config.toml
positions = "rope"
lr_head = 0.00833
batch_tokens = 131072
Each number is 128 + 32 x the weight over the matrix's rms, rounded and kept within 0 to 255. Layers, rows and columns count from 0. Numbers have three digits each.

# layer 3 attention output (transposed), 320x320, rms 0.0687, rows 36-63,100-127,164-191,227-255,291-319, columns 160-239
183153089111168095089172127103147177095132122094113161119157071167080184108158054118100173085116089141091106124143135122052169095129167183186179118179140043142132082092137102098128159140111166170120160130107150136135160085106168087163130116
094164130084083098140097139123130144127095151089101166139184098044142134157144166111096120176139161153152108162119111119168121129102119067100134147151135091154154135094079140224138116101090097165076100118075131153105206090133141098144084147
062097155134113114172182175103159101159089134145150109212082157078154137175085131155127077117116118103125114101148148181061161123160136162092139101088105175047091096176082251125142188167094145185135167092144182123127149140126163146084056135
124073112131117127132095140089123152091145172131133130129077146165108131149137097035115126170110099121118067130145184151070064156093134133095065126119133169126174168113167098131097152125094094130122130141153137151107111137158097075120148115
114167126128133134118100155127128134141179114150162142127137091127061107086139125141116104139111117137089063126118075111158123128118096123128100186072119011120121146103115175150171116080208083139061120116114133121146171184116111135169189063
089121085140088153145128049140120141084030113154145102145120127122174138070156106117102150142121108211109135158125145158120113139151171170053133109085132124160144109161161079132133115116077177172172139087127096104101095178156109116066047136
112093102102116139090133129093143120103148147115092157140086132145098103122094128152107142156179105073147177095137152128142088119165101085121152144125129099131087152081078212158123115092132106128115041167080056025089147124104179144093050120
102120185166100103085104149116161099127155143107134124129190087121144131148146172145128135169082098157065111142113037140175098121051100117104152114087185127113133125053087027177078102135139111121080148114100156122112130040129112144137103177
122106223125041108190123099130079070098158144204144102175129092093185025144176112125131113108121107110164124087117136124179090072151097160200088175200108193123103105112180164137108079138154166133150150172113102126165103134150227134184112129
135050158186142111121207112084122106086130183071092132170145119115074096120092117051066110131157131109105122064101171128135150102118100190065088090100149122074115088104144156115136155143159107197161179192132135172155135140137148137102177131
171104117089089147107149174094119131147138110112153119119121143157105130088115146087089098147031175184104137133164100125166095102143115104090125088144131129145132185088117101150090071088200172057061082121078150149160153158129133131142154093
110103047164069132107166058123137189121101156142118128144130090089136070055131142121179161115124139085149123157145114135138134150172103135158122142096115128164125123166098193115145171135131147106097192199089147123099153091091116031100146172
088157226174137122195118120124093138139058150126121130064083152112176147098104129113133167183107136167157162106097166161119150069136136105117068202114138117190158099159116149107130120096088086154152103156133034158137125101105083156109139174
132174207176117110119147085177099150158179110239102107085145095142103106079094116121136115120112225143129104132121145134116075119096137110069184083129158085144167141072068202099169093176121103120074075052137117043161136146078109142061100178
134142156116101146188153187137105100207166141099083098179130165059192188147174163099158166141099146090161153115109027108180131104083162194161112130186153109128143105154099232157088179129149151121106113180106191130129132092123102111107136152
099099145152074131197129175117106088136097144106098128158113070106243137164152153192121136159101143068120110086110126097115091116140122203124149112137166128186114087154139169119064104099096174102152114193144101094118101144114135155159120183
158095119139157155086145118114133173154134131100188088125135106049146141164118117102158089119146122127114098162136135143077099052154132111155135191096162094164162112187154144145135131197165131180124122146080107158150155138221076108090116100
133136119095075139157112135167154121093107111121116109158148144103132104141106140137110165168113122107118123141140090170108097115128148119120089098084114101114115127188135195097159138153133112203173184121203152116194118077129127072164126151
133098096150115118051168124112121128113147058182158179156118133119141146065188092128180124103123154132111154177164185102117159132145116154172146135122129195107125109165139192148137140136122167079065154072146116172064127158125152146107186087
168187147148098171183110113085118127142141162093042184116183079108155102157138108157152200075114090131052146138136139104128100115090101184157120166162120161152125107059106140143167129107111112077171115218119145087125116211129091104128135149
149082129176126161095152125157120146129115094120074195160079135132143109126154220098154120164216134163149133125124170109109103125118160075163148181180096132130105108125187061116071160101113143127105119149126162182153190112186144131129116160
181100161179157119125188139113142152168104107071094063126032183080144172108102128112133150095091160086127162123150096167111156117124152138079091111168114122119114095156182187139124180115130148117155155177122140196111104120117087088170109121
167140191145107150157136120135142155142116178133117091044128148081119119095101173143174137146155094115171097171156223112056136091152211093110136129140097119095137075163140091173171193089087144142157069153116138078122144144104120177117101154
164156094156145109088089137113153179148081122127111115169123159137049185114145116125144151131125149133110164166134073156061153116104117186144102157145152129150121128163127038139112192114166104156104151160100111134065126167117170125161142093
095119206148191103101147122146132162133158121110121141123158227149084135136103162116088052076100132148132149119114083092144110089134106137136114152144154131139087140180129172130171094110127101087134139081126108132187111144095154138066138153
138122137114056142151112096075089128129113090199135150128123097136118055103062140116103096179130137193090096158086106103148077067124155105128091157089120138144169101092129154142166104142116092137104115121140128177109155165124058137142105160
102086148124157115144217095077127069114145116111144073108106052113197160120190147177128129105130124107069127133168149106198092127105130144087138119150092155087089104154129181152119184091145158172169096144138118152094191160136132078137095077
181096116121152106084148134163120196111126138171163066113087204180095101125102141057129124104121148124118165153105192218100156122140150177169121120071147138098132100110127000181107155140134126141058120084188176082126120126138104041131117137
127110090154128151111116129135169140120148132125134137107125100164081137113196100127074163131106074115102121130126149143161160112161169094110143163155157065127155146161191130110134090155135175154127120130140089137097153137148141169082131139
141139163079106046117117142140161110135085148114104148185152117126185121140163141130095176176130131142172064134148123103122082109150122133170110092104151172188128177133067115160097097150101081118083132128133205179134076105072146056141105126
108135116101120083132120225107170118129114163205150099125105125161049152128117113103152118097131105124140150066150133119135167146105086131118158084103081157113125110184135203119134160102120092125109155084125120126123122109150116141151114099
127113140146135103146102128131107116158135202157143159146126129146120153107048173097156135167121114125136114117129155130109129162094108159030113096115164211119145162134120200139093145126124088079110123139073161168089088145167093108174103163
124116120112125123113117099133105158148124128146134117071167109143103069105123046150142116097079116119075091088129099120180161143086072133151121154169118083138152073048090081088116101118138131157093103140165089140121111141127080121102138144
113107163115133122146127105129143141113133131160108098187106145101179161118097138137139127118137164138173128094162130085122137164197129156121131123110149104171161147111159066144168120155110145140161165129101112119146081122103119125151067159
097105094109117079101168095119153129095091076122188140120060181120051132119129101094137136086117128073178159130151151153179081102135097180135108109144138089117061146130106198095096182095085130107125125194115084063106149148143134085089117089
106119215159132128146070142143123115133118141141115135078180074104096155153126142163099111151156089172129143046156096122149104099127112157139131115117194124129131129093095001148100107114132046125119115141129169112126140077118108133122123142
108155177128143054185144116113153130127175161140118134140189102068085072124176075122133106108082125103131148116122136125182119147192082154171103122211123132123152088157161050114094082136149109117136102174145083149184121139137165081129098125
096107106163133122077110058089135146096134156121116137128123117124089127138117208142130149133154110134122150138146137149104136082135126125165128131104110126115069172131119180107137129097135169147128102162120134080116158097105163184109185150
146125095133081141139167132161142152139152119114097126088092166123123116119154137128102128074137091170114112125161076090159131085092138110106076108127099098180119128141133101136122130102184184158122116126130150126090160115116142106171156105
170126138162136094108125133098107145102118163182185098127146141109129071098140085101121090131087164117097139173113127103100176196138126150172137163097136073113149140149141114100074134162096126132086164146115137149090178113133105053096145154
075066152155111109129085141146063140111138122147111128155167118144121134094146092086135126099077121134174145099085183128152225117139148090126132171087159097088162131157128231136201136081121093130162146089122067170129140109127113210095209128
116198132146105107111106059150165097187111149149140143128119115153114121138132082176113200189129151103148119153115120135164090112092139082153098132127120147099141154106072246124133157132105089124067085112168182096214133157118125081124090138
136133133122085120165127158123103132175104151107100140119129144123131182113182125110154129147129153132210152127179094125196162108155148168089162095154146105113146116070100180139072142103153111139099074125125172101120147104145099161105158111
160165105136102126161140150170095079110143121161118167143124120166187188164156060196086109152141114102139138098096134156162134151139121133111175084108172179085123123144151121174127150109147145089076099177165152123102121139129096140144102125
127145092131123190099081144099132105081181130143191135159155142182107113157083143120135164094114079175110118153141112150126155042104135090163152173091130079115132184120099123160126120192131144174114156131104134119119147166156092179145123089
103204131070106086124112123111131095134097073141180112188143155139110114152096071105139214186147146070102090191095116192062086155102127146105098070094153155090131150119078190154151190133125089123109159126156167137121086135120071078171127111
137171166154149112116157099131144102184080121189069156140108120141184151120172079155145105194139121146116117137148140140088158159114148103134095121126126163134125134151170204143121140107097144119141110108162086153126127160113157167095134180
157142116112153180083104115094071143079168149101107165167211095097119138132145128124176135101081178122103184146142154099158127125142151140165163134081182147114110132058143105148146129110137074157117114169107138043097180188131060146144185099
156082122127139172161170119150109117138096068142093148107064121138194136128091177155178128168171126159084091115146100119084103117141148110152155159172155151113102099128182087134112073133085215142112090121112210106123094135136090144150117149
137115085098076100055110150150095143104165088101145120067092104130129202137139073155087151151149151136110110135120149081156180136125134154127094079149133151108099159142115080166126180169107144176127141107103140118091084104094137067153102112
140144166066119143129110123157078146070157149152122119108100150160174115134095106109132123137116103109084123146083193120127157126157167115101084129181154111099105095158141032130146128074120150081094092115112126076142147158034138171108107146
134131162129140108147136127100132102111063160102125114185153121130066160135082099147159133167025100072182115128096110139105108114100116125097099113178157099172133185178166074080119162119094118118151095133145104126163098177148110100158151073
159095124174125129054149113148151133118161126093077077097131188141124140137129049131094083103116088176146167140108160154160119143124138141111108137186124116133113113146111125114217146106192097092156139094110126085139203173117128127130154098
127112085119141132138099147066181104116174130155124150133140127160097169188092207093159111116149128104081149153163137132107105099102149128152119090109136112093114106091167255125180158116181094114141184156119139087133191087089156163154150170
111125151111132124175116122137118083144167113162133163115162085156089171157144099150172110142124157060144144136114077086148106157125112199150133163185158109090149107087149128179103118134123108160169120136138154199123086201163099117100083102
095074101117063132159110139106104136121126112157128129122056108112122085063082163130154129124126139070107108113142152106129106141133102124141150127130104148154103138134151073107119169147108158144124158087175148170116066088168119089123092152
106147086138083096096155096117185112083154121101137141146164105101172172111170075154064112080142151105138086172115162125078145131140134161119137150143149074058168127144176139098148111169104120089185118138146078150140121210179134140081162149
124143126071150122097099152183109131143111113121129166115151108131178177132120162148137179144211184150146106090146125128043134139159127169103148099148119109155182122139122138120103074081102064073100140100167139139119084144133134170092124146
152128118093098089162122127137135108147110116155149136119097148168107163165116129127127121119143125072142109074174156142149134133137122131158139146164126123160103116138122152110135120139133114150138116138077151092110162147129089120074084105
198108135090152133091106112122061160141144166111178153117161151153154179173137136106135068110152105128143136116181163113150116146096151139132133096152154125162115113093155096137135111093129083153083152128101133131113160121203115141108112091
163108147183133120153108063139164200075130151119159087148155148135090119110089094113133189118074077118100070123127131122100127145136114135137104145118148066171163113108183160168146156119112144187091136123130093158114134100055159084147106112
061126140105130137173100088166114128126164132108134140101121106110111124136133157148118125094116104143139152138094162156151078101135121112159154172135137122183106107086117048186141097123116144150156135145109124146121150109146187167147105127
161139107123180108097187126126151129137147082159140180123065102135070112120159105155110136157170139104142116164158128120125113186110132147144112094174098117083070119185102085098085113112099127115084111144106117122128144169106122100155126107
102089142118156143116163090115072109162132115083137152130163134137127119132116157093158134117149141144115057118168095143085189161106161157079084120145089138133120131112166160157079140098122121098133086113112138145156100174134128080157138105
119146164117143152161074131138114102099118071160148124115163104102145070134186124075128164133166095162109117071090136135174116096165132145124140154150116148119085127131124003099125123127108179070141138112151104181132153111140159132156110201
085136111128133119157101150134089161125130131145129124158110160148123185121101120143186150113122135129162123111163112142094131098134135171128141186150154085117094140123169192102128171106131115080152175119140136093124130112140097174106122145
133164104123117151085152155061118169108110083083143157112098123118080150159172149101154115101091095079067140106145147127174162150144115115175145103135157170115106151123164085136217133153175193138137111110131154125150185121146098118119150147
151133114129112068137156139110165162102139150118109119156080100112083148143105150141153093089098117086115204163159174089126093140111147144168105157162193132056091152123125184136094155136138138114130116175022113114137095097057147066160145116
068105136112124131137112154141112115125107093122136115098148163143175114107134129123136092140109175120115144142138127115160137111155163133155120160118164094115105132093126136134146137091128094151136150121123094158143119131107132147133116100
113123199130155129122068127115144140124112143111142124156147089138107154134100142138106167186113110052147161183105147143175131109116127115081123088116131139135146150110068186143147114146188056164124150115148164151177127106110121100160171156
196158143151112135140108153138099110182150103158159125128153112113104121141170122090139140169084147152135132132112131138157176103148144102134153087128108107121119105118130069134091148144142132160134095150122136145109110171200142110127158128
156137152154155127166130132110120164145090145110103059130165122080071134166137135133138089118076094116070193157132178155160114151117164110154128131114153214113127109070129073149138119114149144145144121118130135165159097132108149115133110109
166146100112091193109151123116150069145180085089130131183098115151141134169096183101152154144149132208102101155125131156131077125122178092102164108135163110125110116112126134140132095162154111118123125099096200106142109159120120195166182116
130154093140138070113112144120156123173116147194141120158133151134159102106101134153148163166132084109093104139127098151108072143150117128164128142123149088140169147113131154123087164088126141150109118162124194108139059082129126134089117110
061099146157095067104103086155167146116090213144145150163137134112158158068093075165124153068184154121209104125121156118090150153133105071106065148118095166095152142148174192125149119140109093122118107181127110110098107120157070091109160122
137162144104105092152144099170099106134145182105146105147103132156146113138112097166122111076164139172134086111132095076088121143100135112103132187134108083145080165131158087108116160107085149113138069195095131084123119149163082146105149088
125147126112157139120129109133128156134140109153104198132090139107144128153166129095175104143157136165080111118108116150142181108109106094224144180154063130058110145110159069090103185104164215134105104188128089092155136138141157115173172111
099211097164124123078140166131114036142093114138140151105122171133115160107113145175092137139118127139124108083161060147116133150086053124104128080155127139179156148164147182129070121166103146123101112158132097152140124161124112145141136145
108140159166150148198111137150122159102158124084162128085137130131138147114122116133135131119122149085121103126104133100139153097144149115121101079124124132109168131126107079122104122103099157138164118116160099153107146115080156152149092123
150114123100187120108100169156139078146113147139131105138116135140161160174144136121158140142113137139145108136178081121074122149102131142139070155158122121132140158157135191117117164150127123122105113142111145108130158136153100118120148131
161099133121142148137157178045159104119133124098044092097131134137177126141127132099109104122063122066088125140102183096142144105119133127136069118172125153132130125117102124144201144180164123174137112136175130087153118179080180123134136109
169125174137092178097099142175116064113167164142163102123103161169132086149140181150102119134107151161158109141081051101114103149134120112076168128088128116137105071132189203111106097122152133122123122096125148079126167159128082209155134125
149115140102172139147131133196139133164170158159153114117120088139134122167096149128101109100154077169118090152114055128097083159151139122051099126142111140135114123107163057148129105124109141171132114121083186127129166106175105145116088132
086144081094151078074142118120142126113169137128158105126089169067110098145111154156137128047134097117160112129132110108079120109143129142126147084133144144114137144165144199133141135102123129076114116131111131125152115086137096115115117122
163141135106118089132113095116142165166113144206101138122126152122079143090139106112188142060105088159168110159175104092132126169081063094132193127142125151164190184135135191109097163058110137133110128134098072104131151152160131112162148144
145124191140100097155117098119156145133058147142126066131186165087133129176124181090209124150146177118184153097125180127185099119091198131105152140102148081180124164114088201140094127125103128172175110062151136092142144056179089112138090103
166122119224137142078104142159141127110118172106154095150064134163065116136131116156176144132099111076180154070140190168112071183082178131110157100095164197158111137177181117097112110148152113119184127117117138088065048115103112126121173109
152140113083123143138076140168141100054142113085173124148203087140195137087109136084137075170099190134173146144103115115135105085147115116153184150137135134114123070125183156118145146118143125113158107085132100150150107138099070154152147117
112177124176145127153141067146149112160113099148139145127201109158145142051130110122100131112085110161179131106143133143110126131152075117135122202138137140099140137098136101151192171092128142096130117157171077101134076139114140155137139154
098126109171127063093133143103106126166111085163106159149088195113116151175174158134140146128138089115109113101126139165134095172078119110102147148156120121185076147176119175069091130127135123141148131081065139162081098079154139083156090174
112137099128144055148154126052124149142164111115095106161136102111197139145091145084101140092109147136184143097159147103099163179134107145201082113176170143118138144096174115132088165102143149082126124156164086120169179127097131145113112146
121148139142109121122129187134111208127101116109200115117129144102128123135097130074162107072101142117117120141096110130132089161167134142112073089167169133088104100181135153133161193165126114151180167099148180171075121097139101142100130129
104157152154117125159119087161092161139086143185176068130060157152090138123091075132188115141174126101190113106140173119097092147050108110126157105173128120150148166188153163081073154117130139138148154110102117128087135093139168094147086131
081160092185195147141174119131170152080121148125128121160127120113104181120132149140134080112171196138128086063152155128158184160142122125120103111173121144061139107141176192120154152152111100072085140072109129136118108127141074105074107128
129164122083117161134087113199128103119116127147145139109175098115165144139099120201160175198124171122161129185075166102121104100135190115083124137160208114153151151100116107104128080138166181110152111113120166112166061133060128185156159091
143084156149129129148157124170104131146077138087133151081112134109128178165182156095111204156146102120094121168102109147105087139157172154083131120145108108162126100125162142117112092147107178198151136166097163186122127103138115100140126071
084149135171123151178145116163102111139144102070164092157170108189118088180101143174126126127132071087075123094098101094111107133133124126116105084126118056084060101090168090131137115131137153129172158065185150146113120177126134156144111124
155083121114113122131155137164121113174150173207078147110230121108149171109129128121123136078095108139113154193103078080143160129155167099159161119094131141092126172057172000162167147153208137139101071147144187109150128136152126111114151139
176066079078143097109158169105132109088131160132123115177146190104173121093175163093125137108127125162118127139153102187162189060171184113128133192123088100186163143121089156181084127149122135128108096230111112066135146149210103126099156113
133145169118114148124169099152110143117128138182117124073167161140082140082130108166130060126134160145147177199108082110139168161144106102159136107145102121118145157131179000097188158163135139224116089126118138094169171160154140095085133132
122164095203124120155104116125139092129108112076123073130163144158123131177174155140078139102175153156106110090134128169134135151122143128068109145191098116166130136112188084103115165139115160114167146100113152119150137089085137112061091158
113148166123158175153115145181128091128122081091145167137095094139174138137053086177114152123116188150147122088116174078152101091117077169117145079146143124137161098046096055069164072158135120135132127105182181043139035126103127139164130099
086190090146146100086102123085138141151184156121113050156157125151136083129147121148158120094170131146069127103109119129109121142136132182137076175152121175181110165145118163161152238077164113093127133089081122108127111080118138113054085137
135089185116141181127113126130128115158096147151124136112155100121134139155192091168115141163163115074165120097127114177179110150131159137086112090102127118136071119146073010110105094138098153191134108100109134096118084153067146135202131165
105112147150149104158200169140134086147157101086143099179154160135156159100177176140127118127151194118152182108098178113086174107092085085138136121139132148115164117103116162118137132172122123099107128107162181103099110127067172199141144120
111123118117056111122118119137086123187130091163088104164143138141119115108105136158101160111137097120094165157133135101108143139119125152128143147097144110160135141140066116174141159110171160133114111115106141125109158173149088122147104090
123149095149103109106071180160133126129120107110154083176116148198113146191145121129161063157163127120085098147087194137133124166145168150143104133098125132152135143099107085130139114142121131131168152088076176178103149123091140139046139094
085083116148178111163095177162099147141080093074098186154128107144132113144106160123106131146127103113070100182124140178210171171142163139128113149132117147138090127114115069112072101155142106114119115106096196142142094149108106136078118092
135110166125131117129153106125131104112118149140116134117101153137149113122126161103153096173112105097113154108130103128181133108135156115096148133144110138132079166131147068125084089082141129174152073136123103097101139143163112119105133094
130118112089089114159154159185088091122100115132100154130141150086122126130163140136140189152085085100066081182111118132191186158140138093108143082133123106144155120139131035120153076129154118150136101179144129146154178139178115151175181105
176100079123178113157187152067136138120169160115145143062152143082160140112119126181158176102100162144134164188116184142170165125162120097092178099156143112112141105110161211113139097160134130101189186142129081105160145167134159117128149126
132157111192093119174168110124067113104088172090087132123100175105090117119186144118112116163125092119049107117170112170137113111097124130140144203142085095095121154127134137108149142138109109153112209147158126145126116156114152107120115094
098131118118137096101105145095103171170114157091076111081071117117118122149120148134141162159061067155157128122133109081092068113116077132109096132136138135111130126126110193144100100086131169153126132152081084155119092078069129117144102125
127128125210066127140135099186087186164202143105144121118162168192155138185140215161143121151131131177155095135130094123156106135113127148155130101133194111157166097112116232159174087184132125094085158139100131146144163081104145172133157146
123141100154015084094150107117175173092190149199148125149111128179132123136131050216067143069127142046149135218058154159086163128110173139150149145125117133095134161132162136124103127154117203122142100150145069136120099156144151147079184125
136080106055160155083109194171062161100119151144133127115205118104157162164129139104078076120165154160131114128170105126174166127192202137075117062125097108151126114127074143127197108090137082163082144127117120188191129147078150151057146078
137146091117121102122177162107133108115127109116115112186071103119147125111096125177092089133195148083120089089225143155105094130168093158168151091139138115109131111141087019107115130199081120142055130178137087125106152114147102136089129123
123098113098179108104091123100050155121142153151120147143083128150134169171186121122122137124142205172129081103135153109133119125123122156073136125168155167145055124107163181145094193155125062154131203109111137107085135104134176061181179165
124144146124128130152094050164163206137186204122113107104134174152033117104179097105127130152093154087141049149145116093088055134162092121194075107111123066133120161065177088092172126076157167149127112126086121181142151102098093173092174078
119119105109159138150090064155130096114122153151141099134172108100158135137164102160163131153085119152160164210080135086083065191133147113088181127121155172161115133085160000135149163128164137131128147117097146145174138181089144126181089096
158086113067151127074081117126178084117153089166118142095096128157002112139147137118107153150168116100149193096096135142129131080166089086159178137148124103126104179137111225109141106124074058049147080130115060067137123188112139108101130124
109104163146127140168165129151123130132150158112096155085184139122155108164094190092136126150104087106114125162150085138088138163114149152150113118076175095154129146061091162120095080138140136152156077146091154183090128117098091137103071099
156097113153123117114107127129135092095150094160230142110141122094189049136175130067158122071079101094141147135098111153117174114170100101141132206164140113145041171128116109152089114139196162109112156113176076187138117101210245120172131161
149112147139125119094071070112103083092085138113131138139095137150106168100115087113106150148253091107111133129129121151140105086131101157085105130141130131126083137128114091135145217139134098051157151136137103064135100042136066146120079197
069163100210093091146169121080164187142157086089177113164135189111146096122112140136121097100076063111135136091131174163120194154151167106166084079106146159109116201105144117122132129117199112101163128050098189137096173116168126166091099143
092110122187115112120054113122156161135085151131123118124167132115125101116125141058152096136152154185103165158112182171133168114145183106140163199145113200134129212144119200117116152171129165087097105151135146110141096091088093069111090164
065135125122147173082101116166110163115134089098152116077080128152228112110141112157111088164116192133128135076169140111153140101177149124114121155160129191131143125162147080129133159116171115162112093119143119135164149091109154080138113063
135204157130123183085069134125166113115168178163136122120187104135066118092040082119071151150080191120089171113139181165151120129111159114108161154132164122138179137108104143168114123181146077126086136113143147095171165094086138111133175167
201119105113080082124119132149146078166112164156090105158153135129133140144225162105161120167148114154129073071091123152139138108125123147126127145113190168133126104115066094229120101143175155101112076157134136118108099103109161101107210132
093157063154079133147143131183052141068104143124110111111037070136178150081098138158122093112093061052170104174144142135096158189128146180146116114142176181143132166093132043148146100092142118156089060074156157179115070064153161141135074106
135125043153104133088152101047176106132113146115166064151094114088091145111152185124131140155146137123098127181132136174113109131094151088132161121103102121144099123160142185131142116210149157150138155145072157102146152137187113182150100123
054112134053118081114126116119162118134128119140159112145148143140159158090176139059122224160095118198098179122085097168110101149152117166122094138160155088137178083146133002166104186075116098123162113180139169092129046126088137112186147136
097137143171122066113109091107189128169154153093069154132118120088074148089082087140119168069189175118077149124126138147132116154063123152197057151107124174116134098153170255151142181107085058132114162162136129156094124057177121130069090153
154143120116103152144100119109091200136115174076116135218120121137099135139120043150131117069060100198138110183160120089164117164099139098136132135139136092110126156092145073134156139128162103155094177149115146119134084158182080072137154101
144156114137105128141117142087131170128117092195076207187098114092134180156130135106172141127111079177093157079155133131101179111134114159174152151107095158092107173088186000102121197094108158109075109136113121115119167120119148139142105131
122152072150102042097159133127067079103124115172095134127067082126151201084114141101069132116080117142149124124150078120146148138099130136102095093144137077128108157183119019161157122146151141163150103111096105143072079122144124115151099124
143123130116109131144119095143082146129147117158084116096081124069110110085091097139117134180138127155119101080157132090096102118190210107119092099121172133137153080172100101063150104083105162132133121082161096109127170159061093122135148147
109147120125097208172115133180153123140116136099118143120110141134125165143109153116154151082103139119209165157170050133046130125155156127168120161152139154184097248147125244112144131166163117121131092137114109148142140156146146202127091115
067085190233166072110070143103177166169104080129101128140126053150141157074095129138108098158130130149135137121111098149078133109127114137153118118149152152204125107143101208118162134131120173122080096100133079193128089148084111132152073135
171120134100104130058085133119145110155140141114158115161140130198100130145135204071101044127133152150131082127118144110170089086099107092163098142120140098126113108087161122145100165061141145084093146091169121077129147137120110142165122187
070103096174124085131171101151156135169182112123142124085151096102140147160105141112110114047143122115162129122090084126114156188105136146142080140122148135177162141154166195109130146090140128186122142135110154190053128150147138155147075076
134186096104100134093121046127122109089180136170127109103039141149169119117130098087088116130142118088136131073102161174130150107153127134212131086109115172112114187091155111097143135152078138158120134073193170149099167066107131107124088155
# layer 3 attention value, 64x320, rms 0.0612, rows 36-63, columns 160-239
119112136131104149111122100126153160049173118171209155109125124112127125130141118210109127115152118137120131165125117143100136133118103093076151136127079102126165093094177143093144113141112121108183120118094138095060118179132136191107184137
130153108062147152102103120091093135099120144098094150135175124103119120111120137149109129125241168154130071133129131126100106084164150114118114099167120126101098089145059140097111112042078126108114135083162111199147154115132169154043141124
133094126137174132146129116166131081123160047105091117126127118119104143160158096161114130126124164111108151073162116152150145169139142127131094127071129156146116129123102118163156145157108158139110141182224117119108136111155114144085126142
155108133071165139103137125151089131132116175144159107092085139158169132187173113116148137120097099157088139133158116166117137105106170117129091114138122111162078147122157111128125166148130089127120156122155144167057155063209167079127150134
149158150147094185171056092109172166116195158143196103080118113208104076079107095117148138152055154135084100105140157115077051104161133134131087124158144101111119105075168145167134095124139094116096124036105111148115127133106123158165095066
125092112149120223160076151198095130128175169187128123122165131129119117104135111127106136088117123141113158166099117180104136107138153161082126154094117129085108147098136112172143184084072166132119130192122072154109173124093117095130167085
135118114152149111042067129088173054097121105136081134057097077120142121106180148170106138197177131054134113112112146120134177105143106130091141165077120108150073155088122127121090023093091071101088127107092105109159121180106149101143100143
112125146130137142146104142088125099141178127081073164154128088087147105204093179148138119149087155101096095129122063148142132155093138179111150115047172103136118079079131144164147148116164101131175107094138135148167064143150046180130077107
160095141088109065157094113115123141096127094145161141126156121084143105134146152098135181063132145147180127078109153166124127085109120107115150133112175179084075105154143139142108162173106170086229133128179092155100147088165174105166137135
093154111161142153118088120096084086127143124142147136083119158086105147113134098119123135144187100109118132132140087141145143161165121138103087159205089100148152207110147102092130153089120063080137171125126110109121086100110113122113122160
088146117139151172132108108055137190129174112075119147143111157140147127147073143098139039126164082064098133120109138161111145148146182156143126106180127128114137166127139111163064120092184105126131114103080178099088187080192121150092106166
138125093163063108159120108114186142110101118120090120121123127100084117119094127125129096126185152180118172131125253163138137124064176130113137130138157175138099168117119137099105146163161125090124100095050137074161070083097131068190102134
072115137116096084089054117089132149112168079110144127094123149149144066102135078142171126123115159105102153172172128175157171098106112093181128170133126118162137123201113107135078092082139154165133082119085112101146140091110106138143145104
130197144169167176135140130124112143182153173104157121106172106130151100164066128103140147143124216100127146168163178089126145178150133102128172116106174099145197102113139134140136172129181083146061183152145154146156126122130116119187158160
150126099052067163139125166088128062144131146067083167147158071076143180091181132104167122178070142181107110140123114111164109121120162173083143130100202154162115091078081130175190156172160154140121163171122142151147119094103098043142145124
103057127095098090135081118123078169102104112100108130141158097126077159110120125197128131140122070104118157177114137125100115146132160153181083121126138143097108093075094122164158140172078072127122088099172156133112049086089145143148086080
188091122131130157094146103119174146132120126081139085130108151080062161193131134149088100134113120114107081145156142193103128143121180117139203148095153163119098101153163121114129098179157180120114116157064195155166173102097119193162154073
085133114181111104113160140185199124116101133165170146125121131131171105130140117079149193199083098145146114139141107091109156155137121144145100149099126135100140161098135134209094192143104198111094111125083142153173083093054162094190146152
043132102166130075114082147159158122126109193089172174141087191140125168092071157160155217096157129133131110115095170096123089146139130082114097147157107191106163079127160106127154114095152080118117113182171116098035116084150111084124145099
101140133096092123185098105147141174100116206075089175109151087181131099111068073112139110069113089164099071127164103113137173147105202147096125118160127085128097128097159143112137172087165138121132089101081127103144112154182063096070118096
147168085154147131122128114102157161167111113158136201178069121131137139141206154091171100165104144168113091107119119149121151098063069141211201162058063163112086148136144100073100213063129134116157111158115112106118165144149144192160118080
103126116144162108120184094130095123112142097157107156128150108100095144045093084153096094134114120124186112092146088151139142129132095139161115057215105114159099106223156125129136118148164162126150180123109074162122131102144100077189158115
153171153104100115126176110120149078132136204172123120171107134133096137029110194145141175117211168103144156145125147046065151166132173076112105079107164157106155128122092125087156091097136176141129124069177132102165129136124104141141110138
137166126132155109093121149140110109163098140136127171107126149121186155080102106129142185144096114114138149126116104135012108114129142101172114175076148117155125118140138113103117207209144139114126124153125136151130134185129145130151122182
059099162156238167081070118105148167140102164148078115124142096129182138057070141106153098149113130091167140139168109139106130094149145164176167139143137105083169129134106137106109138168153174137072136129194089150131112129112098104128109125
147083112117082178072012075185128093115087136092166103175189166198101142120117138057087108166118140086149091154116089093148097109096159116139139197120174118114151067164136118121073135108124130135118078131143119098064191134134114146104097159
090101112109163117107140158146158144105123089119153143124110087187102143126085142131118063119146108131159183133112124101148148156128135123133044112076143146185153056119160111104129110120111106126149132146131147091094102111101137167186120092
122080121094123135073124116163151167110128105182176101140110144043147100097151069112094114100131106140120169083099176181104104104174135166110095114140153096135107162100163092103155179077093113136116129092141154027138163066145146069135050185
# layer 3 MLP gate, 640x320, rms 0.0826, rows 0, columns 160-239
122126101125144155093165188159117129157135126172078129116106098183127159157156103114145148148185108184132192089130100091181131151074130106107089138152129191107071131069055130161084107123149146099138119105121105139098121137112103099112114147
# layer 3 MLP up, 640x320, rms 0.0807, rows 0, columns 160-239
141085143128122076164136138065096136143134181107130121124148167129095106146172138114138135162136129141172127095120138146120143170141119074122121186071101122126069158145108130131125150115090103140136081086134128115103136108162167137163058102
# layer 3 MLP down (transposed), 640x320, rms 0.0779, rows 0, columns 160-239
105138151101166144126132132109103092171146040122134102128143131110086074104111135100154154108139108167119081106096146105154131163142164127159110143209142205119130150089144236142171141165163140111181107120103158121141149196117066072141129112